python train.py --num_attention_heads=2 --norm_eps=1e-06 --rope_theta=1960.0 --extras=["some layers without attention", "local attention windows", "shifted keys", "normalized values", "capped logits"] --init="normal" --init_std_qkv=0.106 --init_std_o=0.0172 --init_std_up=0.106 --learning_rate=0.00647 --lr_head=0.0174 --schedule="wsd" --final_lr_fraction=0.0 --batch_tokens=16384 --max_steps=6873 --dataset="wikipedia_en"
Each number is 50 + 12 x the weight over the matrix's rms, rounded and kept within 0 to 99. Layers, rows and columns count from 0.

# v: layer 4 attention value, 64x64, rms 0.153, rows 43-63, columns 0-63
# o: layer 4 attention output (transposed), 64x64, rms 0.126, rows 43-63, columns 0-63
# up: layer 4 MLP up, 256x64, rms 0.141, rows 0-31, columns 0-63
# down: layer 4 MLP down (transposed), 256x64, rms 0.0365, rows 0-30, columns 0-63
v43:31 52 47 42 48 41 24 68 47 59 45 44 56 56 61 89 60 42 33 30 34 78 61 53 39 33 15 52 54 47 66 55 60 52 62 66 60 44 45 53 39 78 91 50 65 76 62 27 15 38 50 46 49 45 61 42 62 59 64 74 47 32 54 36
o43:50 59 48 61 66 58 67 51 73 58 46 46 49 64 56 00 31 61 90 71 68 41 27 38 66 47 64 49 66 55 55 50 37 55 55 30 37 46 63 38 63 32 50 51 45 40 58 63 73 55 32 63 56 28 55 48 81 33 41 49 59 53 64 66
v44:55 38 56 68 18 70 43 37 57 57 41 27 72 59 54 41 26 45 64 66 47 44 58 60 50 44 69 77 61 60 53 65 35 11 28 40 34 60 52 37 45 63 49 83 62 80 46 42 44 54 61 52 69 69 38 47 51 47 50 47 46 53 55 29
o44:54 72 48 36 86 40 46 50 35 60 63 78 40 50 44 49 71 48 51 47 45 66 65 56 54 57 33 34 59 52 33 48 78 80 53 35 49 37 65 57 51 30 52 18 33 18 55 70 41 54 38 56 22 44 59 55 44 47 33 66 34 35 58 86
v45:71 55 63 62 37 53 45 50 48 47 56 46 42 57 52 73 63 43 36 55 39 28 48 46 35 63 51 48 68 58 49 56 56 55 33 48 48 53 33 49 55 48 49 28 48 54 47 34 35 37 48 63 47 48 39 55 50 40 44 27 55 59 38 43
o45:40 65 37 45 49 35 58 40 40 54 50 44 64 38 56 29 37 53 42 43 66 72 55 39 74 37 54 45 37 27 64 63 44 56 66 56 59 59 57 51 49 52 67 80 68 63 57 70 54 65 52 45 65 29 48 45 53 46 62 74 47 41 24 40
v46:45 56 37 64 48 48 56 52 59 65 44 30 62 41 49 14 44 39 70 62 55 28 35 38 53 50 67 56 45 57 60 51 45 58 40 50 47 73 38 79 63 75 51 75 37 87 40 20 64 41 47 61 58 62 41 48 35 36 56 28 48 44 46 41
o46:44 40 61 36 54 59 47 47 57 50 67 59 35 51 47 77 47 43 38 41 28 65 68 40 38 60 46 50 63 47 44 42 61 47 56 55 63 27 48 36 57 19 46 43 64 08 54 67 43 71 61 48 43 54 46 51 30 64 62 86 41 49 61 54
v47:33 63 74 52 59 41 49 47 64 57 45 41 57 36 50 53 54 64 38 43 57 40 51 57 63 80 45 49 44 58 61 39 41 51 44 39 54 44 36 37 54 65 74 37 47 76 56 29 69 54 50 59 68 55 55 44 35 59 24 35 80 47 55 60
o47:40 34 13 33 37 46 47 70 55 46 64 65 65 50 46 42 36 47 77 63 59 64 55 34 43 39 64 56 65 42 26 61 63 66 46 66 52 62 62 60 39 41 34 66 35 36 49 72 34 51 53 24 57 47 30 33 53 32 58 70 29 56 47 43
v48:42 38 56 59 53 41 63 44 62 59 36 41 49 69 57 58 58 28 55 37 59 55 60 58 63 52 74 38 60 46 35 48 56 25 54 36 38 53 38 54 33 44 21 49 54 59 78 46 62 55 22 56 49 66 51 50 37 46 38 71 64 78 43 43
o48:65 55 60 28 58 61 42 67 63 52 63 69 63 47 39 37 25 59 59 37 43 37 31 36 32 51 28 68 32 24 44 68 51 88 47 66 61 48 64 68 49 56 82 48 44 50 32 61 33 63 76 38 65 31 42 64 58 35 39 50 31 40 47 53
v49:50 57 58 59 52 46 36 78 61 57 80 53 46 34 49 66 52 48 39 45 30 62 44 35 50 52 36 53 32 60 43 49 44 52 68 44 47 29 40 72 46 44 50 53 59 52 55 64 62 31 39 59 30 46 56 40 60 50 77 42 54 47 66 53
o49:54 25 52 51 32 69 57 43 58 67 25 44 56 57 58 41 41 40 55 57 88 47 53 34 59 53 56 48 71 47 58 31 48 25 30 48 55 53 55 19 38 28 74 57 25 55 58 39 35 60 60 48 70 32 48 39 31 35 38 44 49 49 35 49
v50:60 42 42 49 79 53 48 36 54 41 57 32 48 46 64 66 47 47 39 58 59 35 39 30 45 55 24 61 40 70 27 65 66 44 71 21 56 56 59 47 46 60 68 52 69 58 55 62 47 54 44 56 50 34 61 41 45 53 34 48 51 29 57 45
o50:25 41 51 57 46 53 41 55 77 56 45 65 55 61 54 36 64 60 50 35 64 69 64 68 52 50 77 43 60 49 76 30 34 48 21 55 61 55 40 34 57 34 29 61 17 57 48 52 57 48 54 46 54 62 41 51 57 27 66 42 59 58 49 70
v51:32 45 46 34 53 37 44 59 38 38 38 83 52 51 25 40 48 64 57 44 68 56 38 64 47 63 55 65 28 39 61 52 38 54 40 52 45 45 70 37 61 45 59 49 53 54 52 66 52 33 48 36 49 48 41 62 68 37 56 39 46 41 57 62
o51:55 34 52 66 46 59 41 56 43 64 46 26 53 22 45 57 54 40 44 56 41 49 38 66 46 33 60 46 83 67 22 46 51 34 62 43 44 61 47 61 29 57 44 38 65 51 50 42 61 56 56 35 34 88 70 33 33 68 27 30 75 46 49 45
v52:28 40 64 57 36 83 48 25 45 28 49 37 64 47 41 55 40 73 77 56 72 43 32 49 71 32 67 40 47 56 24 52 57 75 55 48 35 53 37 46 75 52 30 37 40 67 44 69 62 67 54 45 46 53 61 63 62 73 39 18 53 44 81 36
o52:77 56 46 35 70 15 52 66 57 68 38 79 33 47 27 62 46 14 10 60 39 33 47 58 25 62 36 65 42 48 76 68 39 47 44 60 55 52 73 52 33 79 56 60 58 49 54 50 48 36 52 48 39 55 15 32 30 40 67 55 64 45 18 63
v53:59 62 34 39 47 58 44 41 67 55 54 44 54 38 52 37 35 35 44 57 51 76 55 45 81 38 47 73 47 56 27 80 45 46 63 33 46 24 58 47 41 58 50 50 49 37 34 46 63 59 45 55 69 62 46 50 40 66 44 57 59 76 43 45
o53:49 46 64 40 47 41 66 44 23 48 39 63 62 47 48 51 53 57 65 50 49 34 69 59 29 88 42 46 46 47 40 11 52 65 28 58 49 63 39 55 48 23 40 53 38 58 69 49 36 35 46 58 45 41 51 64 49 27 47 32 48 35 66 71
v54:52 54 56 61 46 35 93 51 56 78 57 39 33 37 62 62 61 52 39 54 56 44 54 55 25 53 34 87 56 52 54 35 45 44 49 44 46 18 55 56 55 29 55 40 57 32 56 59 26 39 61 73 47 46 70 63 57 54 46 43 31 94 20 69
o54:44 32 51 37 48 68 39 55 58 21 39 53 54 50 54 52 34 37 56 31 51 67 53 36 59 76 56 13 52 20 26 64 59 38 51 65 52 49 26 42 48 67 48 76 26 65 40 54 54 66 34 29 54 35 27 39 66 30 72 47 52 38 42 45
v55:50 27 78 79 40 52 51 51 17 55 45 39 57 24 76 63 45 50 81 50 61 33 47 56 49 60 53 39 43 62 63 18 49 51 51 31 47 40 46 53 44 31 59 55 68 58 56 24 31 49 37 72 55 52 52 44 54 54 47 62 30 70 58 59
o55:42 70 33 34 72 42 53 59 99 68 75 52 42 69 31 47 52 29 29 44 39 58 51 29 38 44 28 56 49 19 28 98 42 71 47 66 49 46 32 35 54 69 59 41 31 15 58 86 63 63 30 31 51 18 43 35 68 36 57 44 53 31 27 36
v56:37 37 29 68 70 52 55 50 35 28 18 68 43 66 47 37 64 67 52 68 53 52 48 59 41 46 51 61 50 55 59 45 31 44 46 51 35 47 35 34 69 56 48 62 40 59 69 67 50 38 54 64 74 30 60 36 71 54 52 28 52 42 42 46
o56:64 54 58 37 41 40 55 46 62 56 61 41 57 34 27 74 45 38 40 31 29 63 53 61 49 60 45 44 58 37 32 43 76 31 67 53 52 38 49 66 50 72 30 77 59 58 33 29 49 66 67 52 44 88 55 60 37 70 45 50 42 52 68 40
v57:55 49 46 69 65 58 50 51 65 57 55 51 62 45 41 53 50 67 50 28 64 40 46 44 57 29 36 54 50 57 50 58 44 46 58 27 47 69 59 76 83 64 38 49 42 38 53 27 48 29 56 51 49 63 59 36 59 52 38 48 32 68 45 60
o57:40 36 69 50 45 51 50 57 63 56 46 49 20 36 63 36 45 27 59 51 43 42 58 52 46 63 57 59 48 31 63 07 44 53 40 65 47 27 43 15 41 23 48 51 44 43 50 52 51 76 34 51 47 40 54 56 35 62 61 43 41 35 54 38
v58:62 54 49 46 59 60 35 53 45 44 35 33 42 40 70 44 54 52 31 38 57 74 48 45 33 39 54 57 74 62 36 29 55 72 78 40 40 42 64 43 65 48 51 37 53 48 39 50 47 54 54 60 39 47 63 54 87 46 53 52 56 29 63 11
o58:50 65 48 48 46 37 68 45 43 67 36 57 42 54 47 68 36 42 71 58 39 45 28 50 64 70 50 46 34 50 85 58 29 46 39 64 50 61 16 56 56 51 56 68 55 57 66 35 43 33 58 60 56 44 44 51 42 45 46 34 46 48 60 84
v59:63 59 62 66 52 35 49 58 38 49 56 54 49 52 57 87 54 38 58 45 50 44 63 62 56 51 28 56 47 49 55 47 57 32 36 51 36 55 32 37 49 53 33 43 35 31 52 49 60 33 49 54 59 46 61 36 45 32 61 43 52 51 48 58
o59:44 43 44 39 55 46 43 51 58 58 69 39 61 48 45 35 63 62 51 43 50 56 54 45 47 47 55 35 51 41 49 46 49 78 64 54 57 42 57 64 44 50 76 66 60 77 49 62 40 66 47 47 63 39 29 75 48 67 41 65 51 32 42 38
v60:51 61 57 64 37 49 49 32 58 50 54 46 23 64 56 35 61 38 36 28 66 51 45 40 42 55 35 46 40 27 34 44 69 11 57 45 54 36 43 70 43 40 53 55 44 67 43 27 50 66 32 62 54 22 46 58 58 42 51 66 43 68 37 50
o60:39 34 49 49 50 45 70 68 60 42 17 62 50 38 61 89 34 41 50 33 48 33 54 20 51 52 57 34 25 57 41 56 14 81 48 46 56 40 31 52 73 38 67 40 48 23 54 54 40 60 76 38 56 64 51 48 66 25 50 54 35 38 33 59
v61:41 63 69 46 38 52 52 56 46 63 57 69 65 37 51 43 41 36 51 55 38 56 46 65 29 66 72 52 45 48 54 29 65 54 49 55 51 46 47 51 61 49 33 58 58 45 56 75 47 43 50 51 43 46 45 51 58 63 73 91 58 38 56 44
o61:60 44 53 47 68 40 58 44 51 49 53 54 50 66 41 66 67 54 54 39 48 49 46 42 67 43 27 55 71 52 40 76 45 37 45 46 73 53 61 47 38 54 77 19 38 61 49 26 51 66 34 38 63 55 47 46 47 52 43 11 46 41 57 57
v62:56 53 53 51 72 51 65 58 59 62 51 37 41 50 34 23 46 57 79 42 33 51 44 53 49 54 37 38 63 45 42 57 50 58 55 56 46 53 47 46 39 44 33 54 83 58 46 21 13 60 50 52 31 54 43 47 47 49 47 58 42 43 23 64
o62:43 44 53 33 52 40 60 16 71 37 48 40 47 53 72 64 42 58 46 61 45 58 48 53 43 51 40 68 44 27 75 50 56 54 67 75 40 43 33 65 53 61 47 33 22 53 72 70 88 38 32 63 70 54 56 52 67 52 52 72 31 58 65 60
v63:33 74 55 37 83 55 61 51 42 59 59 70 72 47 32 46 58 42 13 65 46 53 30 49 40 61 35 28 67 46 32 70 64 31 52 61 73 45 50 54 51 40 54 48 47 47 65 75 25 62 49 68 60 51 36 50 59 50 33 66 43 49 42 46
o63:47 36 70 50 25 51 42 63 58 43 48 78 62 78 53 58 44 57 71 32 58 57 70 38 55 23 65 50 50 28 73 47 48 33 54 42 59 60 80 39 42 62 47 31 40 57 20 20 83 42 48 41 43 37 53 29 59 56 73 27 44 43 54 50
up0:63 57 69 69 68 49 54 30 35 60 41 30 60 29 44 41 31 56 46 71 67 36 40 58 67 61 51 61 41 62 60 51 37 44 35 46 49 60 52 58 49 52 64 72 37 41 65 67 55 60 51 65 73 49 57 64 47 47 32 59 46 53 55 68
down0:33 44 47 46 54 50 60 69 73 60 65 48 60 43 58 40 57 52 16 51 36 69 69 47 54 43 54 39 55 42 39 72 60 38 58 35 44 44 65 43 39 46 33 52 54 54 49 39 49 49 41 46 32 39 38 30 50 71 51 48 54 50 47 51
up1:59 65 43 46 45 64 45 45 52 54 47 54 29 43 61 55 61 44 43 61 58 51 38 60 56 46 52 48 60 38 35 56 37 45 60 62 25 47 65 45 51 33 42 53 55 48 43 52 41 72 65 56 54 10 42 54 42 49 43 46 55 76 49 48
down1:29 45 56 29 49 40 46 46 42 57 59 42 48 39 74 63 46 44 65 52 59 51 48 49 67 51 42 72 37 28 63 58 61 56 38 67 39 49 38 65 31 56 47 37 51 64 52 32 57 41 53 47 77 38 51 57 52 49 41 56 57 52 51 62
up2:28 45 52 41 46 58 38 53 30 44 47 48 42 42 25 36 66 46 29 56 52 77 56 46 72 56 28 38 45 50 32 68 56 53 64 57 35 41 35 57 58 42 19 66 62 51 53 49 59 79 23 51 47 38 27 40 56 57 38 00 50 58 40 66
down2:34 54 45 51 42 47 70 52 71 80 79 54 68 50 39 31 45 56 36 59 31 47 46 52 35 71 47 41 74 53 44 54 59 71 28 50 54 44 54 74 52 49 72 46 56 42 31 40 64 54 71 46 53 54 28 33 37 46 58 54 16 37 58 58
up3:55 62 54 55 59 46 55 59 29 26 44 71 37 57 52 66 44 43 48 59 49 38 35 49 30 58 27 37 48 31 40 33 44 33 37 64 37 50 69 59 44 63 40 40 44 47 42 50 47 50 22 34 30 44 41 49 54 52 37 22 49 51 70 57
down3:46 31 35 58 37 72 63 62 49 43 46 30 64 50 64 54 42 32 22 59 40 59 42 48 56 54 51 46 37 41 22 42 62 42 61 67 72 38 39 45 51 56 71 56 49 38 84 42 62 45 29 43 51 43 52 51 67 69 80 61 43 46 51 57
up4:59 41 43 50 32 52 52 41 42 48 75 76 37 63 45 48 61 37 58 46 40 50 39 50 57 58 41 36 57 53 39 45 49 55 44 65 59 47 68 40 65 59 61 64 47 43 38 51 49 55 44 45 52 71 62 65 29 44 41 47 60 64 59 54
down4:49 43 37 39 41 56 52 32 61 55 43 52 50 68 56 31 60 47 59 50 42 36 40 48 44 46 72 55 65 23 45 58 36 53 54 48 65 60 59 39 72 56 61 38 72 47 76 58 77 63 33 62 40 57 58 53 43 40 58 49 45 64 55 50
up5:63 31 59 46 40 31 58 57 39 44 24 49 67 41 46 56 32 47 39 57 54 25 64 45 36 66 55 49 83 41 44 45 34 62 58 72 55 46 64 73 29 49 58 41 74 39 55 35 20 57 60 63 53 39 37 46 34 40 51 71 61 40 50 42
down5:37 68 48 61 29 63 61 30 28 63 76 40 28 56 37 50 40 28 24 42 42 38 61 41 55 51 44 47 50 68 39 50 51 65 38 51 32 73 41 57 35 67 49 36 38 64 43 53 45 39 39 73 62 62 49 60 31 55 59 59 41 51 58 70
up6:38 42 32 46 63 64 50 55 67 71 34 60 48 56 30 57 63 34 45 41 29 52 55 75 52 36 49 57 23 52 66 66 43 53 73 40 37 43 41 52 38 56 31 72 69 57 57 64 38 39 47 45 28 69 44 57 31 55 69 70 47 63 52 66
down6:55 59 59 53 40 54 65 51 42 39 56 60 39 57 77 28 43 48 42 35 47 45 55 47 42 54 35 57 58 50 40 51 61 50 34 54 82 60 59 48 47 40 37 33 51 64 38 51 49 72 57 48 58 45 60 50 39 42 34 43 50 40 61 29
up7:41 27 52 54 51 57 56 59 66 57 40 38 37 54 45 59 61 62 53 49 35 38 67 34 49 56 41 50 22 40 50 37 53 69 66 36 39 74 43 45 75 69 47 46 54 59 09 56 62 47 13 51 43 61 51 40 54 52 46 48 55 66 44 34
down7:46 47 38 72 56 69 46 37 63 40 57 46 24 57 69 38 45 52 33 40 55 51 45 32 45 42 52 48 48 57 56 50 65 50 38 53 56 46 50 64 55 39 58 48 72 25 53 76 57 58 59 48 67 28 67 38 68 57 33 73 48 43 43 39
up8:52 32 46 51 45 55 55 53 43 44 32 48 71 45 44 50 52 48 59 64 44 50 29 51 78 41 80 49 33 56 95 51 29 50 58 44 57 77 48 61 56 90 72 61 39 54 41 74 69 47 54 34 82 44 48 71 49 36 71 58 74 55 59 40
down8:78 49 43 50 51 41 44 59 41 48 37 40 38 50 33 39 34 46 24 79 43 30 55 56 53 51 21 63 63 43 75 47 45 38 64 73 40 81 21 49 31 51 42 45 75 63 45 44 67 54 43 77 51 42 45 45 37 53 46 55 43 48 32 34
up9:78 50 36 25 34 44 56 54 24 43 38 32 48 46 54 50 29 36 39 71 56 45 38 45 64 40 49 77 53 55 81 40 36 63 73 71 55 60 61 43 48 72 62 57 52 36 29 67 46 66 75 59 59 21 35 59 51 19 47 76 46 70 47 35
down9:74 38 47 22 56 52 74 52 60 55 09 33 37 64 50 43 39 70 43 45 34 46 83 35 44 59 34 51 58 55 44 55 66 48 70 56 24 53 60 42 44 56 42 61 43 32 58 26 74 57 64 59 54 48 55 59 64 29 14 53 42 48 20 69
up10:43 51 59 54 55 68 48 60 50 39 84 31 43 34 39 39 68 39 64 36 53 29 63 22 37 53 26 53 37 44 26 44 65 30 54 59 49 54 49 36 53 72 48 53 34 57 44 43 75 48 27 60 52 32 46 59 77 31 45 11 56 49 42 21
down10:67 69 32 21 31 45 48 69 37 71 39 62 48 65 68 55 44 53 36 60 52 61 48 44 66 47 60 36 52 57 45 49 34 57 55 49 84 47 42 64 51 52 75 48 64 69 51 26 51 50 65 51 55 54 61 28 56 58 52 57 42 29 59 75
up11:42 36 52 35 53 48 30 48 83 54 53 65 27 50 29 55 59 38 67 73 52 33 70 54 55 55 35 70 42 52 43 32 51 60 57 64 22 59 30 43 34 60 43 59 59 66 47 72 74 56 30 63 50 48 53 64 39 41 24 58 73 69 56 43
down11:57 60 67 64 83 38 72 42 40 48 42 49 59 57 53 39 68 61 39 51 54 45 60 34 68 64 55 73 40 55 32 60 45 38 47 35 55 44 60 76 56 39 53 52 74 64 47 28 51 41 59 63 69 46 69 45 53 44 16 45 60 63 43 56
up12:51 48 39 44 52 31 53 61 51 41 59 55 42 47 44 67 54 49 50 57 37 34 58 45 22 62 42 56 35 46 45 58 40 31 43 37 47 34 31 56 52 51 54 48 68 60 31 49 38 48 46 57 50 63 47 49 54 57 69 36 45 16 52 45
down12:48 30 59 43 71 47 47 46 63 63 34 57 41 46 59 51 61 53 36 53 49 68 56 57 49 59 49 51 72 52 58 66 70 30 30 53 70 33 47 43 57 42 41 50 51 75 51 41 34 31 57 51 66 67 56 31 58 63 66 47 31 39 44 42
up13:25 46 50 60 46 52 42 41 27 59 43 64 37 33 61 50 26 47 33 68 59 42 51 56 42 69 49 35 55 63 49 49 71 63 44 53 50 34 71 62 54 42 51 54 25 46 44 50 55 53 75 58 67 54 43 61 41 57 39 54 53 48 46 38
down13:27 47 56 55 49 57 46 48 63 58 63 60 57 52 63 39 65 25 35 47 63 58 52 58 53 45 52 52 34 54 15 39 39 32 48 61 40 52 51 50 24 26 64 31 41 72 51 51 58 37 28 44 50 41 53 54 50 72 48 55 50 50 30 51
up14:39 54 56 52 52 48 45 56 43 63 54 62 16 54 24 46 52 46 45 48 45 74 40 61 57 34 37 50 69 54 37 52 51 53 57 48 56 55 54 49 52 68 26 46 48 31 22 72 31 79 43 43 51 63 40 51 27 66 41 54 75 48 58 65
down14:53 50 42 68 65 49 59 44 64 43 60 55 61 53 52 15 40 57 53 61 59 44 39 43 61 49 68 55 41 65 37 60 45 47 49 43 59 40 49 52 58 33 59 31 61 59 35 48 39 33 62 33 60 26 43 58 51 49 44 58 34 58 42 39
up15:63 50 22 37 38 66 75 60 54 41 33 33 47 50 46 61 52 54 51 12 48 60 48 60 37 47 10 57 53 49 45 52 44 76 50 47 27 61 65 63 58 36 37 64 59 53 57 51 54 49 81 38 53 63 65 49 44 56 64 43 49 57 65 38
down15:51 55 34 57 71 50 42 54 31 59 59 52 54 56 39 53 46 42 51 53 69 77 41 56 55 30 24 66 47 40 65 68 56 48 26 48 45 51 69 41 52 49 29 63 43 45 40 58 96 34 59 38 54 51 50 66 44 68 66 37 48 59 62 85
up16:59 44 56 35 34 55 51 43 56 46 52 41 49 36 59 61 60 53 57 55 51 46 43 76 66 61 67 22 37 50 41 69 46 50 57 67 16 70 64 44 50 26 47 65 42 37 43 66 65 61 45 71 68 30 79 58 69 40 48 64 51 56 42 42
down16:44 22 68 53 44 45 59 35 34 58 69 24 53 39 41 67 39 34 56 55 41 64 48 68 43 42 61 60 40 52 47 38 64 51 57 58 64 44 27 56 26 56 75 24 61 45 41 43 44 42 77 49 49 31 61 42 37 58 43 69 51 52 39 46
up17:50 52 45 48 54 52 50 50 48 46 47 51 51 48 47 51 50 49 50 48 52 51 53 51 49 47 55 47 49 56 51 49 48 49 49 48 46 46 50 51 56 52 47 54 45 50 49 53 51 50 54 49 49 49 50 52 49 50 50 51 53 51 47 46
down17:52 53 55 52 51 50 46 48 50 55 51 48 48 46 54 42 56 52 47 51 53 46 49 42 48 49 53 51 54 50 49 54 61 51 49 48 54 40 52 49 44 53 52 45 51 51 47 45 52 51 42 50 49 47 50 52 51 50 53 52 49 45 54 44
up18:44 41 44 34 57 37 56 45 50 41 46 47 53 48 60 48 38 22 50 35 47 68 57 72 37 64 52 63 60 45 31 45 64 59 53 51 62 58 61 54 60 60 59 70 26 51 42 25 35 67 67 45 57 54 51 39 58 52 57 57 48 38 31 33
down18:59 39 69 51 53 67 45 48 51 43 48 53 41 73 47 39 71 66 50 46 45 43 56 44 26 51 51 40 54 58 58 51 47 56 64 34 60 72 77 26 51 43 51 48 30 65 53 31 65 55 27 48 31 42 37 76 40 67 44 51 75 46 43 69
up19:50 52 50 48 50 52 49 50 50 46 47 50 50 49 48 52 49 50 52 46 50 51 53 51 53 47 51 53 53 51 48 50 45 45 52 47 45 49 50 50 52 54 42 54 48 50 51 51 45 51 49 52 53 52 51 49 50 51 52 46 52 49 45 47
down19:52 45 50 54 54 56 54 54 49 55 49 56 43 48 54 43 56 43 46 41 52 49 48 47 54 49 42 47 48 42 49 53 53 51 50 55 55 51 55 50 53 52 52 49 49 48 53 50 51 51 37 47 51 49 47 52 52 46 48 47 54 52 51 56
up20:80 38 45 49 50 36 41 30 49 48 42 58 46 54 37 40 42 46 45 34 51 43 68 51 77 80 44 65 37 65 49 36 65 65 72 33 45 52 69 74 30 34 62 56 38 42 39 52 64 50 48 79 38 62 63 52 56 58 25 38 72 43 68 46
down20:58 51 75 30 63 59 55 43 57 46 22 61 51 49 53 26 61 62 18 27 47 41 45 50 60 42 49 66 60 57 43 42 81 61 39 20 51 59 70 37 38 45 35 51 50 70 44 43 58 41 55 66 21 50 66 63 61 45 36 43 47 40 64 64
up21:49 53 48 46 51 49 53 50 44 45 52 52 49 45 47 50 51 47 48 52 52 46 49 49 47 49 51 55 46 51 51 48 50 51 52 53 51 48 53 49 49 53 48 55 47 47 48 54 48 48 51 49 55 54 54 54 52 47 46 49 53 50 48 52
down21:51 47 53 50 52 51 46 48 48 54 53 46 50 54 53 51 49 47 51 48 51 47 51 51 50 48 45 49 54 50 53 56 49 47 47 48 52 48 56 47 54 51 47 52 51 47 52 50 47 57 48 47 47 48 48 50 48 51 60 48 51 47 44 43
up22:62 66 44 48 18 32 51 55 72 30 58 25 57 43 39 51 50 38 60 33 34 32 47 62 27 43 66 45 52 50 42 40 68 42 57 51 30 47 67 41 22 45 45 35 82 40 56 67 32 47 62 54 53 26 55 61 54 29 51 33 48 33 50 51
down22:64 36 26 24 61 48 22 60 59 38 45 48 52 67 46 56 48 35 64 78 39 40 49 71 42 48 51 76 47 50 57 71 69 56 44 58 56 60 35 42 32 33 39 24 40 42 33 77 56 53 35 66 70 37 34 52 50 62 75 52 54 54 45 67
up23:52 53 40 24 48 52 45 60 45 40 32 61 49 41 49 53 29 52 57 60 59 58 62 25 66 46 54 53 61 38 39 60 36 52 39 47 68 54 63 72 40 48 34 55 60 50 42 63 60 62 85 54 65 50 65 31 46 58 49 39 64 45 65 44
down23:49 56 65 51 37 76 74 70 61 60 48 68 45 62 42 43 33 54 65 73 56 42 34 49 53 62 35 59 69 50 28 59 44 49 60 42 48 70 77 55 41 42 35 57 46 41 44 62 51 54 60 42 75 34 50 52 59 52 55 37 24 48 52 61
up24:61 54 62 50 42 63 66 47 57 52 49 60 31 52 45 39 42 41 67 50 82 47 51 55 62 66 58 61 46 57 55 39 51 56 50 69 65 35 67 36 61 60 55 52 45 32 31 43 47 80 47 67 58 51 32 79 47 48 36 38 45 64 50 54
down24:46 47 36 56 61 42 59 43 76 44 50 55 55 56 53 50 71 43 55 43 30 44 46 59 53 54 48 75 30 51 43 69 54 37 40 56 55 37 50 38 22 27 46 32 53 53 55 32 68 27 18 34 49 42 42 40 57 55 42 34 51 57 35 62
up25:41 57 45 48 11 44 47 47 28 54 27 46 57 59 50 57 52 54 36 50 52 45 38 41 51 51 83 24 71 31 65 36 26 50 46 70 59 74 52 48 54 47 38 56 53 53 45 52 48 69 62 54 54 28 33 56 41 14 55 86 47 85 52 33
down25:45 61 55 72 36 30 47 41 77 33 44 58 44 48 48 58 53 41 49 49 55 55 70 47 51 52 39 70 57 57 27 62 57 41 63 34 27 31 50 57 56 55 74 49 54 09 59 47 56 41 66 50 43 68 54 43 87 42 46 20 44 48 43 60
up26:72 51 44 66 60 34 62 75 57 36 68 48 35 36 24 73 56 65 57 42 70 63 46 56 62 50 39 62 41 58 47 43 59 56 38 31 27 53 27 36 36 43 36 65 49 54 51 54 35 42 55 60 69 37 56 36 38 45 56 33 42 56 49 49
down26:33 54 27 48 47 50 54 41 52 59 26 56 57 46 49 51 48 48 64 36 72 53 31 65 56 65 43 66 61 62 45 50 60 52 41 72 77 57 56 39 44 54 35 46 41 72 38 71 69 38 74 65 67 58 49 26 37 64 51 52 25 38 57 43
up27:51 46 51 42 34 85 47 42 38 36 53 52 48 35 71 69 43 45 56 51 79 58 52 55 30 61 50 39 60 50 45 65 67 74 74 51 56 68 85 65 60 44 50 54 32 34 42 49 38 87 58 41 53 40 41 61 55 41 58 54 45 36 47 38
down27:51 43 51 38 75 54 45 63 32 46 61 60 56 59 51 57 61 26 55 49 69 68 58 56 48 64 66 51 31 45 38 52 47 27 58 48 31 51 53 20 36 39 69 28 68 33 62 37 48 30 48 40 55 34 54 40 57 55 50 41 74 41 36 55
up28:39 64 22 55 46 53 75 61 62 56 56 53 34 38 35 69 49 34 41 24 31 70 51 69 54 44 75 53 62 38 45 64 33 50 58 56 47 40 59 78 48 59 42 48 49 39 58 58 61 37 60 50 58 57 42 50 51 44 45 57 61 56 52 47
down28:44 47 37 77 55 71 64 56 41 52 57 67 76 59 51 56 46 46 59 38 53 42 72 75 44 63 47 41 41 43 42 57 60 54 55 21 61 42 68 57 52 24 64 42 44 52 62 39 56 61 54 70 65 37 42 32 42 64 27 65 70 40 52 67
up29:48 54 47 42 59 47 50 46 53 39 51 51 45 49 40 52 55 50 55 47 49 54 47 50 48 52 51 44 44 51 47 56 48 52 53 46 42 53 50 56 51 55 47 59 45 48 47 59 42 46 52 50 48 48 49 49 52 44 47 45 52 51 55 51
down29:47 52 52 66 46 54 48 55 51 47 49 51 56 57 45 46 56 52 42 48 53 48 57 54 48 51 51 51 55 54 56 48 64 60 54 48 58 65 57 43 52 39 49 38 39 58 42 45 42 54 49 44 56 58 62 44 48 49 52 56 51 57 43 52
up30:50 51 50 46 50 48 50 47 48 51 48 51 45 47 50 55 52 50 50 51 51 51 51 47 50 49 51 50 47 51 48 50 51 50 50 49 47 49 55 50 50 55 44 50 47 45 48 50 48 50 51 50 49 51 51 52 50 49 46 51 54 50 47 47
down30:49 54 47 50 51 48 48 50 47 45 56 47 49 52 51 44 48 49 48 52 52 49 55 51 49 53 47 48 50 47 48 49 45 49 52 52 47 46 51 44 55 49 56 49 55 47 49 50 46 41 48 56 51 56 52 48 52 48 53 56 51 52 47 53
up31:38 74 57 48 57 62 62 49 63 46 50 34 42 44 70 27 66 37 48 54 62 53 40 45 56 59 52 19 35 48 16 62 62 34 61 45 56 65 46 53 39 59 49 73 38 53 59 59 66 53 29 43 52 38 53 30 70 37 32 44 67 27 41 23